{"n_layer": 11, "d_model": 192, "n_head": 3, "n_kv_head": 3, "head_dim": 64, "d_mlp": 512, "vocab_size": 16384, "activation": "swiglu", "norm": "rmsnorm", "norm_place": "peri", "norm_eps": 1e-06, "positions": "rope", "rope_base": 10000.0, "rope_fraction": 1.0, "qk_norm": false, "attn_scale": 0.125, "bias": "none", "tie_embeddings": true, "parallel_block": false, "extras": ["capped logits"], "init": "normal", "init_std_qkv": 0.052, "init_std_o": 0.0111, "init_std_up": 0.052, "init_std_down": 0.00679, "optimizer": "soap_variant", "lr": 0.00511, "beta1": 0.95, "beta2": 0.99, "weight_decay": 0.087, "lr_head": 0.0174, "grad_clip": 1.0, "warmup_steps": 200, "schedule": "wsd", "decay_fraction": 0.932, "decay_shape": "linear", "final_lr_fraction": 0.02, "batch_tokens": [65536, 131072], "seq_len": 256, "doc_mask": true, "train_tokens": 325100000, "steps": 3337, "dataset": "wikipedia_en"}
Each number is 500 + 25 x the weight over its row's rms, rounded and kept within 0 to 999. Layers, rows and columns count from 0. Numbers have three digits each. The size before them is the row's rms in percent of the matrix's.

# down: layer 5 MLP down (transposed), 512x192, rms 0.11, rows 172-217, columns 96-191
# gate: layer 5 MLP gate, 512x192, rms 0.122, rows 173-218, columns 96-191
# up: layer 5 MLP up, 512x192, rms 0.119, rows 173-218, columns 96-191
down172 100:530530516541501502517502514516534461498473463479528547552504497523494539488549520470549514519495510471523491509516516486486516449497505516503502479516477518514508520486473466478527502494498543484498460460511498487470468549469519509490522485482534509437480470468539509481495511524511504498
gate173 097:489506497511459471486467512500493532500529467503517515472504490495510505486489491462501513487516464452481517472570478503508509484526500495488500532515511485495489534522508493531493519489484510483487452471526483522516459549508502549518528497500478514496514533503487470472476510470506460518
up173 097:494492544568472500502510518520501498442518530499479515500531482497486494493494481509532497519469481528486495514542455460515521494479491487484505538502448527519521493490508524494503554526515511497480482527504485490460456549523480521472529454519484526520509525457470496481517544489512529504
down173 099:478499506485483496538483509538514484519491466485514535522510518500508529488525508480498515468569474453529539486491499507486520483566504509518520490498489469463492475538500467516484517498467491484503469494540465473518481482473516506564474503511501521495481510496483485473524525508512485474
gate174 110:532494488510503474502489560507513511534468526532518505475576470485527512464496507501528470522500554563497489523468484494511510475477520500505526503524524476469519481478491448507489486535525503495477544480456485487463529513520559511559477503472512492494475493424488514476477499525502509476
up174 105:503533483498535524495473499474483506500531507505513464470523516531478485505516470541472505506484510517500509494525462510488491490491451533538500536566518510512500482492469488515495507534479506500493547538506489504514548516504560518489511535510515515480438477554491520508526491478520529446
down174 107:464510526474485464478517497494495509504490452476477471510442493476513505456537465471497509514476480470519489463494526481451483490520486507475477510484480491524510496528553513479488450475535531498503486504484536506556467489514482525441497490524500466520505488537533512530490495505479512565
gate175 096:483526496500523499524536485488478517487514472541526527477531507520512496508464505481485468488480490515479507508553491552517484518541508493487490502498494517490492484517489473520500484538523488491503480476479517496473518471492509468513513546494469529504488502478469449495484509420510526476
up175 097:477501507522474502530557510487558502495523483503527556466528537537506559486511489500496494533487505480480526552506503487515551509492479556503484502479454527549482478500558490534501455491518513504473504458490500496551532468544522514507479491501515489493520504515499512476482550553474527531
down175 097:470477483492504466482460478499484480495506538499475489492494473464489453495488501514499512449532486549504463480492425513492462516502509470526549503545495479469530494473443496464476538470467524519510483538508476548484502530462474519487488484487500517497447526464526487542501497476510510493
gate176 096:514518480493539485486468488483501480506456508536489470516505483550528458530495460461519513485516517503534501478566492494535475509551510521484476486507428475476485573525491539476516510505478496491520534493501483490486497495549476481492560490473478489488499452497495515508495510500500455510
up176 096:484437537483519506474508512521501469515530525500502501501484439467461464479509498519506526496490489465525529452456540469543526474484526508477469475499501520487527516521524498472494521519514504495496496490505514485468545505488498457494526461510470496496495514483477510514496508507520487509
down176 097:463521516511499473494513440528523520503477490506490469493571508546527508498505502480566537469506506521503519454546467503512497489514494477485525477519458501517508532517466511486528508490477502511533484483512514509518515485475489498485554535515498506509495507450527516520473545460521512520
gate177 102:503488497510472455531522493490490527542503476497520481531478523512526533505470464509459522498502544461503483480508511475441488518463487559497505509500485482488470496481502475487459527530501471521485525508450514521515516486537529483497517492493462503477521534477525475452525461479455460493
up177 102:546498464507538459513508488478504474520511483492461479534490472484512497514479478475498491518492499531536530510513484495453517554533533491484496486519489490508434510485469526510527487510439501504478555513503487509474494504514527529514468543466478460498506474537495509519513476495530452532
down177 096:524521513483503509537506528521494508528523461487484502484496507469452501503498491511475471482511559501518554520515497523539503486495543490535502521488541468497473542467469478515499482489479510500532516483491539497522496480484521488469516496439546494505493474472549553455501454501487491469
gate178 092:513490518491516514538549498477481509479493527510534560521487440470524459503484485475514513498450460516473510505474510488458518583478473498473520498444502513493521506517467496533513485467495520507549510492466527477486490505497513568486491509490516557470498519499512485495503485513507513463
up178 100:467549463540521495503478514481506482473525563467501518524473481479506481534508483499513517483498515516501445488504520464504505492498471482513514465544474474527475519516471455480492462509537469497477489512517472482564489494482506463481519459505439538500480518516499530461534484534477484525
down178 094:521462505465510523503487469519495530501469482501479526462522515520502491475486486515512493500490482484479527491504494495481488570507481499489506548457511536515479512475468533533503537476499508494562517502536534534460536469496527535510485513495552467461530478510506461540504509487523513495
gate179 103:502466489488517535456487490524487494514466503541535509520521470529503530496511482517540473532478458502513447488480462491519521481498502540465508486508534528502442506517500502445490488472486521519477469468543506542510524527477541536472483469488496495431464436511487503513493493512468514494
up179 102:508487515473502488526515525509492506544533466497478507516486486456525510504503517527503505495480450488463566491443494474518501489496493542467528537481508497463510502445501496507535480449494472488504498477514485437512505494437545487548521461488462520504477484471498479481472529525499507487
down179 097:508480455518532503466516444513482466475461454539464500442502532521507514456491486556521525523546494497549506470506512448509521465461502514519525526511489523497459470510485513450481494488538494547503486499522509509489538537466524530488485470471491492483475480493525510492466454484491488534
gate180 088:504488467464498536518496492451490481508509508496531513512482480518500528475522485481471500483513464518496495482501479510491489503477485484490534496494499494472457518470531502498535497493478458557516519551467510507449534457430479533531490467535520515544526487535522480496495486513481522490
up180 094:449492501481509486486516457496530510532487457501531517471527471506474502506480501516479454519483447522535530486548537500513497454485493524498505506488519520533475477544536507508501494524477484497501507516493476491497475534472475515534481448478517490468515486494511506465478502522552498461
down180 089:564523471533502545489496540469491464509510496520522482523476494501499504503529524489510544484499522467465493529481486485511476541553498460521531495471508490474493486484473479536535510512513498482504534502494532496508545435504495518458474548548489506523498492543524478497500518492447519516
gate181 097:523506539479522513462478504509502530488477503482474490523517500546483462484451497508504503470521507519495493537498482462480462482505535494503551472510504461528535510482539522470506520509480559512500511493512520485488490487511508484505510515481505525542517504541524501483522506422501536504
up181 116:484449456549514512543470559524520453477520524466523488487475513507513535479494528511543518548541482494479496514477517505516534518520462481472489491513499507469512527487471505549497456532510479465504529509541535504556501470517523532459526470531490503468516524488535478507506484511520488461
down181 113:472487477494500472548528554502508514506496537480526533479478459489500484518513500499526497525529529482490524493507501498502494491519464483518532503470522520478506491524488496500515464494537499478533506506518500572523464500488490465473511448535542475443509510497518549520430468551461521496
gate182 101:535491480490505494472512481465541527466501509536541480488508462473494486506507443468501481501470481502508480519490492499543505506511483457478534521532493551505554504502506529478515492517519516521547496477469551482525490515500531519453476511487509433536517486496510507541489515513495480472
up182 098:513452513486489470539541471488459497542499497514485503474525519464493526470479481488553507550491457491453502511526516481564496471513509517519512508513505474528464516510468484501475524503468474477487527490506457494477479508505516491496474479516552510445522473482524481530510498515511526454
down182 097:510534498505502505478498542491459502516555513476457525531469512521489517492483554493465539455515491501561536515546508509465480482515527512497469500461531517498511492499471528514501515516491492487470519536499505503491512544521498481523503506494477525506486504495473505458498466472522534517
gate183 100:533536491502510515451516494460499516547447514522515544500490532517467480528496557468494487493505520494491493507519497480489518534527489528448468503491470490473494495482518491498512495516511546526514472484479528491503485483464488486527511524501510495544482529493489498509506495486496450459
up183 097:476449519505500450498492531474530505514514487437494484509457528474495497498464472494477508542529522547537483516524506490539492493470513470479476520487458516537478511509494532500501499554476501518512486450492478474534501517488486519522511472509512502486483452456517516516493504506523504495
down183 095:515513465522526533482535494531495496482482510546473534517485491516530521520526515490507472500479507446454501475533516514478495522516499506496524511523545513523517477475521444505482493506496469508450528569503483518494488500483515514473476506511507557469485560545502507501480500517477500510
gate184 100:454512481567513500505486449463465476537498483543484476497501452517522482542517500465488527490482534493485509471535525505516513523473474517472516476504536486478525501521518540494474504508490524489528474478493525496533482514496495491473471513516521474527471480513460536499498497510520514523
up184 090:501480500522474461503477504458519525508513472497480484547526491508486491498504447530510506502475506503466500490490486504538479498467501508529523523465482500552490493523466552518473518492491507449511531510496489531501474513514527421478523557492481543462485530498500484512483514526505491476
down184 101:495497480465504496521507529544551488482515495500553525476523531510480514495493541523490495500502506486475505500496482557512458520509522489468516512455523509471479485462503492471537479508536505551494554508501496530478514473470478532511542472488523548543511468512537478525514520484500501527
gate185 098:505463513487479506487511505496542462480464516483499476463532497507475510503540479451546493537439489503497482470499485488516504490508512496519513511534501453505485505483472466456483458499503517468513488503477426492475504502557564463533550538524471507522450520499526524511502442539483447487
up185 091:501512519533503516458502454496516494467505488510483476445547488518496509496519468521491497451477512490435491494495484516500551488510479565496489479511488505508484478493495512500518498462569504493525494510503495470523490517480496505498494530537516500487561508450494514482490487535543523478
down185 095:500449499480486515500485521522557485478474506492496486465537479485485510508522520487551494547463488481495492453469491458498495518490509462512491501536527503494505555528503481461479475512489522473524479490507444513454527487538556480496506507530495512519469485485500502529487482527485449495
gate186 098:464518473534471493504501474470539494517511503485465471486486465471500440482525502492510472518471478530501501480519460466519506541522538486525502487498517506520476548523501474537522493515486529504509505511494502491473527451458506510529491551507478487495511488475507459464527526513475483497
up186 099:525472472471473458490503530520514437530499438512499499526501525553517505496498486495516500515511512468499526509489500507513498495495522510534502496483482460518530498463519512470482486486462546510502483507525519556529508445548511544493486508509541531524475546502476464482524492456514486456
down186 088:499524516495465507511514474501454519488508523492495521523509505511486503537480535514489496493482527479541492519505538499467513495519458520526503448517505494476488503521473514503499516497503488502489505522509527491491460551485513469529505481496483488473510490492467568542496495510473473532
gate187 095:513518485460521504493503496461491497541505497507488501454471453529495509497535561483479473520537536509495508517540515480478542546522498519501491497491495510568503501476496524484477490476528514505461424456484531471483496500479498525505528518523465521496477516496534517440474485520523490465
up187 093:558464464475499496482490499489495506500535501482521523527501519537572505475525465465494465504479477512483518513507485495479504469546498519528497490471501534499490561497479544532496476472514536517466524546531502507510498506530465485502517517508465501472551492510505472501523489510475528509
down187 092:496565521529498537467539511491492506504436481525500444459467470487444501497490542527497567503531516466523478505504495469505488482476497477472489492490507530503490483529507518448480505506530534495510438453513535477465504535518501522468517465525525503496470486463500500479473522492494494504
gate188 098:495497472522470445513531523468483503504492528550502533480476565490528464519499537508505492476512549456497536510512490527466541508571536499521497462494457497489505502481517510521488521491520516469483466505487518530520457497505501491513483433503550537529541528492546484515499521511508533454
up188 098:523472515502491483540471473532489500485505511538505522505475530482500501517469469506447463497500504509495500519550512518490510516445488539516458479478498471553505491507518543511488488512496502529492502472503516513535538474516518553538512510486490515509469492544520498520499529529523538490
down188 086:470507483509463528479527474494503507486495482459502475532475441528499512487482502492544520493502491490522483477458475474504523493527487470458474528510515560460483492533502469478502484511528515489496535499530509462477459539486469490459491492553488518525509473469449531494489475491503480496
gate189 102:530486563480523519536474509524518499481483528487521517498510486485498456533498490463531487459476484510469516490516501481482493517522516477528482525449519499506477515493507531478510495527463495484461512468537490463458464502510535503482469496520518474509473533482545482498506492537445498463
up189 094:523534478486486517470440474536511497499531491536491524481506504464519513487498462488509516485523521522496478463504523457543508520483486471475475486475496487497477498453483506533512471559538488533469484506469544501501498524518484473500509515485500474546483457524540480492485481544503486532
down189 103:506483543458527515533499482475505498473474501456482494531463475512522488523491492455497438498464468543500491525534512554488488486494521465499486559458505474521504513488487524508491507514487470449468503499558448472485492478507521502505466458523519509502507521489500512508507501497515485469
gate190 098:478462497458503542497523468444493518503519530479455497490530500491509489513527533481441500527486497509477520442498504526540478532486493477508566445475522515511493514464521523539497512488491541475482481466502526501452485522520481550495475512481522498503492511488488497488453490476543490504
up190 093:503491483482525505531459536477507470460459522506486494479465488514536516539517517507475480528480496528505530444515530496513557515502477514523520533470473513490514562499438510547515503496493476465514474498509485493514445471522517541490464517489501500495494498510482483465488547502448507510
down190 094:511525505525527483529497507554503485501556503482525546513522492481493510485470463493524505473531483496515473558502507498489486500517488490500492489482525482512479485512532496468492510544517482520489502545448494497523529492471519458525554511564523500498529474507489461471553469512540497486
gate191 094:464463455459500460486515522489499491460482473475466490449511522498474503522505497520506480510460467509493478529492510538517522490500524450499502496514481518487499519515473514517515534527440533522492502503496495521468517508433487524534549523530514485496469509489500514493456502501510550496
up191 091:547503532534478484471498494487501542519540514495490475488492510480502530491539473491506510488506464502485515497503496449546535469516507457483490464485526506459478506477451475536498462480520481558502465495539524465471497505475510477509522516500493507492536527506500491501502485494534504553
down191 098:474471497495490450500489539503461462487462540500468524466498481478516535501489483543545456511480457526509494557488520505515519496496510503522550477519496516482509494508476504486498541539509535497510488491467534532476547535437488527542515511548503501464502490530499508489471518464494509479
gate192 107:502477521516510510531532467505512484488519488472511487543538524525514484494495503530503490464466487528487495473509518525548522546502480483500488485518515507469509478521500511490515519484522549442514489511466464538540469513473510497471454514555548513534484469487494488542535460462500492483
up192 091:484509484557493526481491480504549529495526514493488458479460531494548491498501477517516532459528524524500546507503495525466528478503492448488453485524516469485511508486475500500520461507506495502532501513468513540481488511521489461489491515525506492470519499467526483537512506510501461469
down192 097:459493529481541494526542494504499531511498530491537517540522511519503474456516516518470522467515510471510536501507491517530539527516459549489542483466482510518483491528535505537518505488527530452467509480489476521502508497447509486492508507501520544490475460510490476537504494514541508474
gate193 107:457481528535530522528469493571492516503541558496491507499492510507516520535483524523530511497474489514529536486517502503523538495538536452511496496519518524486506504473472484508512530493449476497478485447524514518491448513481472514549489515506509455523538497503518535516507547492491511503
up193 109:496520466450492503491519487505501511535525524536521548505490489487536496466508458520448486528509516498507502507512553514518475464506478556464468516498480462502525477495497472525481487516476487492492516512481522515461498510495526491458505518510496454486496502474503505458493460533456484527
down193 105:509481514471485465413551481522501506536481579490473495529476550507486510463515519487539528522522501496518574565535480504517512517537507469517479502520478497516502475498512481519521505472456496498504467470481515510466485475546533502463499510507500483492508542494473528495522505488494499482
gate194 105:556508515535537509495513493478471518514467510482521494495513540461524512533476479500519487466481495494494520487465474496497529499466517470504534495470506448517467518471485478490519482530517500486489537477496530482470522481496535487515507477487500547517499467475529490456479503527466475444
up194 120:491521495534471453516511532485498523509455498482527458496535525493498557534496506498490469512500506496511499497440548502528515517521524509524508479489493466506528495507483518505509469518525469486539540487454495515520470540559528518488510468508504489521481456492495505489551482483485496472
down194 110:487495479511491500558472533467511480516528530488541460489482503525537540484464495508475512505506492465493496462522508474485504498518519523513561480515544483542485540503513483504462498509506502488506474487521509456486524481505501501451510522475493494489480490493501493477515514469458516485
gate195 100:565511477513510457551500515523522514483497492500500513524515469512487498495495510531469484514525483490470490526493534499420459494506510460481531489496481490481476511499518508471485490494483514486525559494492524514536499518522453518527513493469495485514515477506501500466438529525487486472
up195 096:501529475511485493533505468519500494484511509499475469449472525503562473513545490530504499547513480518521496443462489487492515488480493488461485546477422496521510495518537507484502488529501547500484503501540497526492477478514538524477479497449480481521476478536525525483470496495508480538
down195 101:525483459473517448540497530507491504512495534495485555543482458508478503472477509498455512509535485479450518547506530505507490515516493508461542474508480507506513493479474550503514525494548503489508500498501482534499441510513461477554510513541514545501505483495496479466495549534490477488
gate196 099:427497506564500484485511506490532538505489516497483507520491505538480521490497455480501511489513468512491490483529541497452473493510511469516453514513517475494502539493500510491515526515468509543485524494480532517449453505451503465488485537533497488526478508471542521504480541476525476470
up196 111:476509472480485510505465545495480457462477473500504532454502495515504513502498491457506530457503485526520469527501463502498492513511566510453497488475464467467543487518492527538438523548524503462517497456460497513508490445488491485475472544521491470543496504471496562472477453510479532513
down196 106:474466496480483539544491538501503515456484493452497491476481532507520466473555534485530551519488518490541500467476522473498482518501509473478456517542478493516547534526479472499497483491498505494545493522498521500511534485504569493523497470510470475453464507486495505550499471488495510515
gate197 099:519503571496485496450499495486514499478519475475451520514507496486485504480501501474501475491476522493544470471514483509539483460512473498514492517452483520462511479505495541556536498525491475515510524506520478493515530547475545542527471517534465521471521528482517518493464502515495497518
up197 115:538483514513514492489463481482523485536522462521472502486464539455492536527488458455507468508506536491504527537507436519549490512466466488511505538519478487517505494525514506492537501460508505495532514497515536447529506517441511534514499498521520553526511525529487541532515507477484460540
down197 107:505508482495500495516528480522475530523515496510498512508473490474437518503467487546497510499506491536460525549512472537477510536486521496442523489472482474528515459472479494478535506497459473512483509488476532516529479470485452494488547490469501473545472507516456533471526485512474524522
gate198 099:508519548552474446480497497525483490488509467513484477508492485483520435483493514496479466497549491496513517475498499451489474510515507468524508469488497489477514467524456473496532502538479485518517529439497475542481512494542497496467496511519476499528497525501530524471457462512492502520
up198 100:444501513516492474487502511507516498496439485484517512537493535488489482480499501483464471468485498523435506553518506494524532467461433495525508540492507531530514528501501494491556531498540492493506504512452487498515512499541496487480487505492524507489530484486506535513504544496504511489
down198 097:531521490486502561542483491538538469462501483526524514511460501511501513513481484493486508498493517486496475476499476481512522504522476521514503548506442499500538530481537499510481509459514503504489519531521541491489495459490524497530521487456520478462510504502412542517466482506517544544
gate199 100:531511525492492457524533476494527512500505456506492553483509508522496493500458517479529480481497508505485489473492497478459515523466485496475498503483468529498478455469446523516522520522518485551512490490510495522506532488503511501475498457535521545507497454478474509541480519489521466468
up199 097:514483458470509523496477457537522500519483488450496499516463511465502554473482506506496460497486475488506507488522507510526491511478469525563522506518546488507482466491514495483490502526496518525494492517492511494475539505504469486471499499478465512548478509535504537528500513498506462537
down199 096:532570542533490491474528518489475490449475493533491508479513517503519517505444515538483513445511510497517471501462479493493475560501531504490492551462481474515492486475495501527470491493479498475510461476510530499498467505486510526493509480495478470458475516490510497521498527476486521510
gate200 097:508487498531502484518514525477479549517525537519493494515510511522490478457493468530490516444538513454475490463536483523530511524527484499524512490495471499458452553510506543507465505473493529518505512512487494561468501522481501480471528551532502510521491498511508466492548506512498472534
up200 097:478509519502503523479515466504479521464488549500513486433491495472519479477469525538542503492479499555498461487475537506522540529428494476448515509495496510517518470526485517488505485503555535447501513472531494522471535492511475456507538456486512521511488500503488494519520475520432511504
down200 099:489497518461491510490491527490516461523473491501514487529494480506491517501548450484479477538492512480507512497481470483465466465519517549503506472502516477519456464523482481506480510488480499544480447524508518469561489487475540562502509505506460480495516494500486516474473521482527518488
gate201 104:498546516506502531499478511462533487516499502513485500514531536467515488542541457491516507553472467510492483492496527480512520516512467500491511518482505495499521489582492523514488502455495531533492431519515534413554519502504498509494475473485495507511524504544532510479507464502495547505
up201 105:518508547482477512515536507488456486478498494484534523501499510492467480468487539477469503494534513510505474533479501494488479494491488511525500451523480543567499475491520516451501540466483529499484485474494505513516453509481511493524488508477492529469502501477486558473459467502482476479
down201 099:489496496536494481478492528493484499475535522495486498494495516470499480519505522522519524496529511463505463492484487520499498492536481507500521477481547501526481499490494440460452454481494487520455530492490470537505478501511504518448538470503536511524486521494459498476546509465477491465
gate202 104:498480526508472489532497530515511522488503502488475472488515475511517484511541527482516485477494512505549512487508488482512495515470477494521499483475472511507456500534465488488490487505528465485511548474486515508518548501507506485535466512529466510497484495518522578529465437511462458486
up202 125:513535512486533452535469518511499492546457518467528529519503475502507501526474457552444511477521500457514521493478507486532517469510453540530510473471463502509485506497482509505453531487470460503500555514480528482466512506519504556495504478514512473463500511458464506526514518523506503486
down202 120:494532511489535496516494521521512460510511532500510525492490483471482527468507443556491516464489476495465509455514467472513505476504492518451507501466506495511482516478505498497500510495486496519516495528519489523494518474501510496504470493489489489459476508515487476543497536472457513499
gate203 086:563494462502502521510533460456470482509500477516480484475512503491545469464486485473506451505481517468535473531496501504502484536501494486498542493518505481459485502470465528524503543514473505525512465526467528533514521512461504554453501464475507498530460479505508506540519450476513502449
up203 097:448522520522520501497516477508534508491493506527475473459494436484486494477533492551518520502469504490476492529521492500465524499518528492499528504499506529490517490479491487509465495470510513525517513492493503494492501471552519491489495553493509470506501474497498514491504423473503510522
down203 092:547503484509464514512447497501488502534492489471536491524541530466512486495457512464496500517557468470554494471516478497523474525485493496521492523486489480498514525527467516483550485532496465494471498477506499501485491518486440508515523464491518492503511529488469504503492584518505502473
gate204 098:498523519491481533508561463493514521528524501509484523495489479513474504483476501512512450469532527464523499500481511474503493502500463501548515537479502514512515442544476497486489430505468509506537474500508462557529501498503516509535513463502499485522534466511466513494523512506481482492
up204 075:510507518491540511542515515515499509541514487477529474512476516496477507456452512526492485503490507470465502434494458471478513477502432567532482502540484544505460541480521509491540484499529491504516521496502498503463487493494503504538486461532476503487519501506489503539486516479506540491
down204 095:488518489517465534467565480481502482502516514502488557479499486518470537508513492498516457465527513498504504516462547473503500483501482505508491506497531488516498442519462497514495453503484512534523490505506531510500496511505496531503509491484480497504516457497502503480515519517499481463
gate205 098:490519518480493477504512458477515502463478468520476483471483469491469482514540461499493565485519521549512524548495517530500523459482520494457518512512558451540489475481497491502525500490481521493506524517525532506497521497471489493469552476471541455450527514509485492518472489516484495513
up205 099:492476478526458489462495538508465522497507497476503535484501511540474527501446462559473502468508525463506533516502487494481509481503453471542497509475495512500487522504458532518500485545528501468492504457451518487498492501530479499494505528576478482481493513481514472464462494516517520458
down205 099:460530515528505495501536497532510461511471549506518507511500513509509516540487463542498513504501522496497491490460459492446496547469502505511444459474503493555492502501507498512524454544508516464527508472524495510503517546483508496446495505469468477515534523508492461500486509486498499502
gate206 095:442503465533532465490521440498513482515512517549529501491515471491488475522522492474528490489476484472470472525536496501540476529451467504454488445463511459506502491482519484504513519489546510506503447476491445506541536497464501512516506501500483503501532502472519519516493478511514498513
up206 096:565489531556514538487493527551505485515519557477492493523477492490528492476494507505517519498486520480517478509496487519560484507505491486481468498503470499496540460488568480488491519524527509497481475458521503482474529503464490514458535525527489480578516541512497506507482506464443469523
down206 095:501517484456486468539478487483487471496512469533531502490500523501467513531464533499493464499485475511468474504533507497502501438455536486516532532471527482489471503477476484504475514475500487515497518527517488504522498509517486480522504478510493534496459441499483525440550491528516533459
gate207 106:483533490476509516533546518501495421520504530535485454537507502533481484491495533486483486493462492493479546525504530523462515471523466518477481507514491526468495481540500478508489522474509489475481470494481471516524478503573550495484519514479520490472497429475473461495505501551501514477
up207 106:521487514519495437514485490495528507506528521548500520495476528491476457473476496494484474530470494470498522536467499479535493509516513443536493524521456551514575532536517449487486468488495496497482515548530510478509510507565479473458505478486529499487466534507503547491512480456496485487
down207 096:484469437501524529490535507497496495495425442487485461490522478507516492540548486493496548484470479493521555476496515449468534500517478520507499488522481488473467492533475497526547490506454530488508435510494518489512464473490507536547532531498465516486510504488505491514500554517491496511
gate208 107:482487461479532538529492493522506532505499482517508534502524500491477493480524514538470477456494491499517487535466487521527517494474522532508492474468493500474496532472517507503522504452505433490535478522500553518546511494446497454471467500520507520487541478498489488504514485558489483539
up208 101:539542519500524492496490522503518476501520461497543536469516499498491487492483525503482451484513476513490497455496468484517487530516523530468451513487522450494481478480527512492538472496492517487520534528498526494482510499471530474492493546500535472483504497498502533486546456515465525524
down208 097:529467483473504472553517504451492465483558506524546522500501502436470503527475513480471482479528535482449479486523483522498488529440478470519492504494496473495519520475503507458518513487480478526533510501472479565505506485500496487513495550491498481510499522475510508489474477515492557460
gate209 093:512501498498470495442558446493538493484509484538495506463513514486470536478526510435494484530512497510484490506499478490471464506551494490484513475528456468460457491499504443451491510521492464514513538475464479506505487530481500492487544506477483519508502516540526484500451455486492473479
up209 094:502546509485523496511514475485495523537478517488528462523504466525522492492513503542540477480461482518463513528522484493467511539531459526466541507498458557521470483481545492515488524473486547515517554502472537502524501495507524492470496531458525496512457495514482534496470472509537487504
down209 093:538468475518507493497485534498485480460519488505495498494507500497464464473506518461485473475481509502566519497514510562533514489477531474525483546467530466479513502519491488468516443526497453503506478496531513482488534492450466487539484504547497489497563497482507461494504528497491507494
gate210 106:465482465475435515506508529496514510533535478493468461511475509504542508498519516502510506506545477488518490516499496506502494445517473508512525468479451484526519498505487474534508497536531486493481506544471541500472490473506515469532490487515484480523474474473480517508480484458485458497
up210 101:547500548538501500493478478489464467491482482500444513457488460485480508494492494505504499513493478459534489532477453482461476465477537456514523492488520499535534492525522495486467505508475530466499488473439498494514497502496507497507476488500535455495517519506514551504492531504513513528
down210 101:502470526496510482532539498507507502497477464538528522485537538563519495536533491486484512486537496486486461505498544505492519467499511524498481487491455540494426539519512509495538477523530467505471486474502526516491517523496477486520494534478480533498518470469518465460471473471520489506
gate211 094:521497512485476457529522491465467516512507536462507522488510512516515496471502463492456516515496533485520474521466505500506479488556515475487556521502473507525539507512503518551528530505496517499527481475505468494532549509495495513488482519439518516496476515513504541501467497538545463502
up211 081:466481529476497506495534524496519491485516514497493538503510485496453488489491523485498454507509494472499561470508492498514502535520484456522510494503494500455506494495495504519528545499491513507505512519499495497504520488515531469502518483507502492477478531502453471467474497554491517453
down211 099:487502469521519519451486487524529496513501473547477457523484451477495512508469518495541506520494479527485498500528512505531536498473488527500440476519519501475488520464516498481466468477511503503486474493507504508500470531473487504533507514566496481520525477495544472485514493476463526517
gate212 101:535496516496485530529498513510534502543499514479506473480532464547524475448480524487469501524516494484514491503524487476469490512470551431511498479502453504520485485524493509490517502540521518515497505499475552500480547513490467536535514472484504560517488512564486501471554496469522491481
up212 104:518520492510511509492489478546516524515512473455487534496498527535481506504476509513492471485471482518549470498494517490509478499508511445519496496486508498534544512508517461528501549506500456456509461493521469497510526530478529500503489500488469436546534545501528552482505466485552472502
down212 104:537468511491507492487458533518553490486447468462524432487514484546543485456486499492483493530497474447492495522488511478508488512452549494490498461489478513507497450503495505436502492516536528518483490495517525511469509506495463515522504473510495539531483503524515458479525500489503472486
gate213 092:480509502528521478559513451483523511474488491483497519491500497502502475477495517514500454525501500517502508492523445531583467468484530518511546476496472488514488479450504475470501516481492476524500532492463463506508536530513494550504527487504555526541499476506467447472501504516506516469
up213 097:515486516465513473462472538512462530537480448486475516535509519509485501484522518510480500546458532539516515508509514513517486455563483516481514518497465518472495478457505534499416498521511501493483504522513475492487504486467440515508568472532480457538453505503461465515464524470508505584
down213 096:504495517512501511516506483531560495480500535552508483486487509471527469493487509480540523471496448470485486503518506486466515519492498484502502506502539479535497520551511465511521463504485546500462452496491502572482494492501535465485478544490497506483535523481497561526528484509559531457
gate214 107:441494511520528521465528494493500525489518520477534463484505479523492510509535494474505540518481473449478488497495523515475481503464519500487511504495506485467505501499528498554558496481492486517454496492479530535528492491497493512529503513482511546530519438517503503510528501487449499555
up214 102:479545576522496553492518513502524483511507513515475491514496537512490557505506534543479481499512485471496504499507487532475484498555503495514478471493519452520504492490533507565478476520475509509538509466487529517496513498501510488498526546480504492464488512448430487475497505488490507469
down214 105:486535557465519493521512526453504531524517538520486512478489471469491508480479560490520535509533456553530490535497474478502500474553517489551511531497484502519498524469450475508466524475511521517501503517473493508495541481498501514477500487510466520463472525483483505516497458492512469478
gate215 104:528562539458498501549481536492493504456531505491489485461501519503497511515456473492504502498498474529490511519467495505493511542554509464468478476490509517500516540503500504518541487519516519503473510493502525506508528573460478505519474477507482517492472459482482487534456488474517522484
up215 106:457518478481507530487476519538503486481467497524493518488480528541516506528494483491491530501503490471510509507520530488492501469541445468523464503514460537458469520518459503484518450490527519449538487489510510489504511463560525475516486551532498496531479527513553492495502488486535430511
down215 106:508529491497517489481499524511480475518496507493555478536548501516503517492494478478452490470524466486479488466464518552489488502458494509515508497505500512495491494486541515502493509486465520468495495503501519491509456524452492515517532557512538507466495519500488535498444502513515490486
gate216 100:531485547536473516479507539525468481475487483508495520464540489501537535502497512451516447552488505508495505503502515522515528514508530489479482480562488537435523491501535493494518474515494489489470511527452538530511548538465502473520500487511514455479490503474508558468487471478488524484
up216 098:527492496522478554482498506495495472498498493518482463458519492498467483515441496493455512508534497509435475476495480527498511512449526489482503468467490517506521520479512495524467518521507525497511464480513503502510514494536472496481504486446513498494473504503485506518535531468472499510
down216 099:494557504489546506501521518464501472501562523484481495544525500505529482504504508465510463522470484513499523481482524473474545463493467481477490495495522474515506517505531499494499484462500522522532460475522454485504489473514486503526509518518501492529515523458480490512506501478517504516
gate217 097:473516511504467502472488469533525499479486493503516535505457483484483491536532513483470508536429513484477503501521491498491467493487502498482494541547515473486506546530527486494523541481487463514491508512501497485489528500500505479530531560502490515477508514511498470505493473514517506478
up217 094:480502540495476480460467521529512484480522506521531491470470466530487530512528512506461503534502498500476511499437520495476557530511508460484473477527502510506521516535526510517513517466516509556476546517563528498505481516458492428485482502535461484519510476480500541538489482510461485490
down217 095:492565513472461513503537477555515506466467478483502490503484473483481498559516524521514495523497494469510504501530479471483479489484490501499477547496519510517468543470510456503487516539472501517509511495473518494484493503511508506494493511465496493483525470477522462468516503487530482467
gate218 100:525517480460455488544511526493506464520493489501506484515505512543523460472515456508523515490474517520486510545481498494497527463466492494456526548515521471494514510493504511511481500525524496476509527523516500498501520544496526467532493475492467493526486492575485502507498471515463469474
up218 104:523496511493461512499505508469495472462496502476550489467465461503532466499455514480487513509460466477532502536498556516476489505519456488508505518525506491509527486539463485539456475535516512523472486510532478518550464457498503513534443496502509521487476463483512502512515484488457490473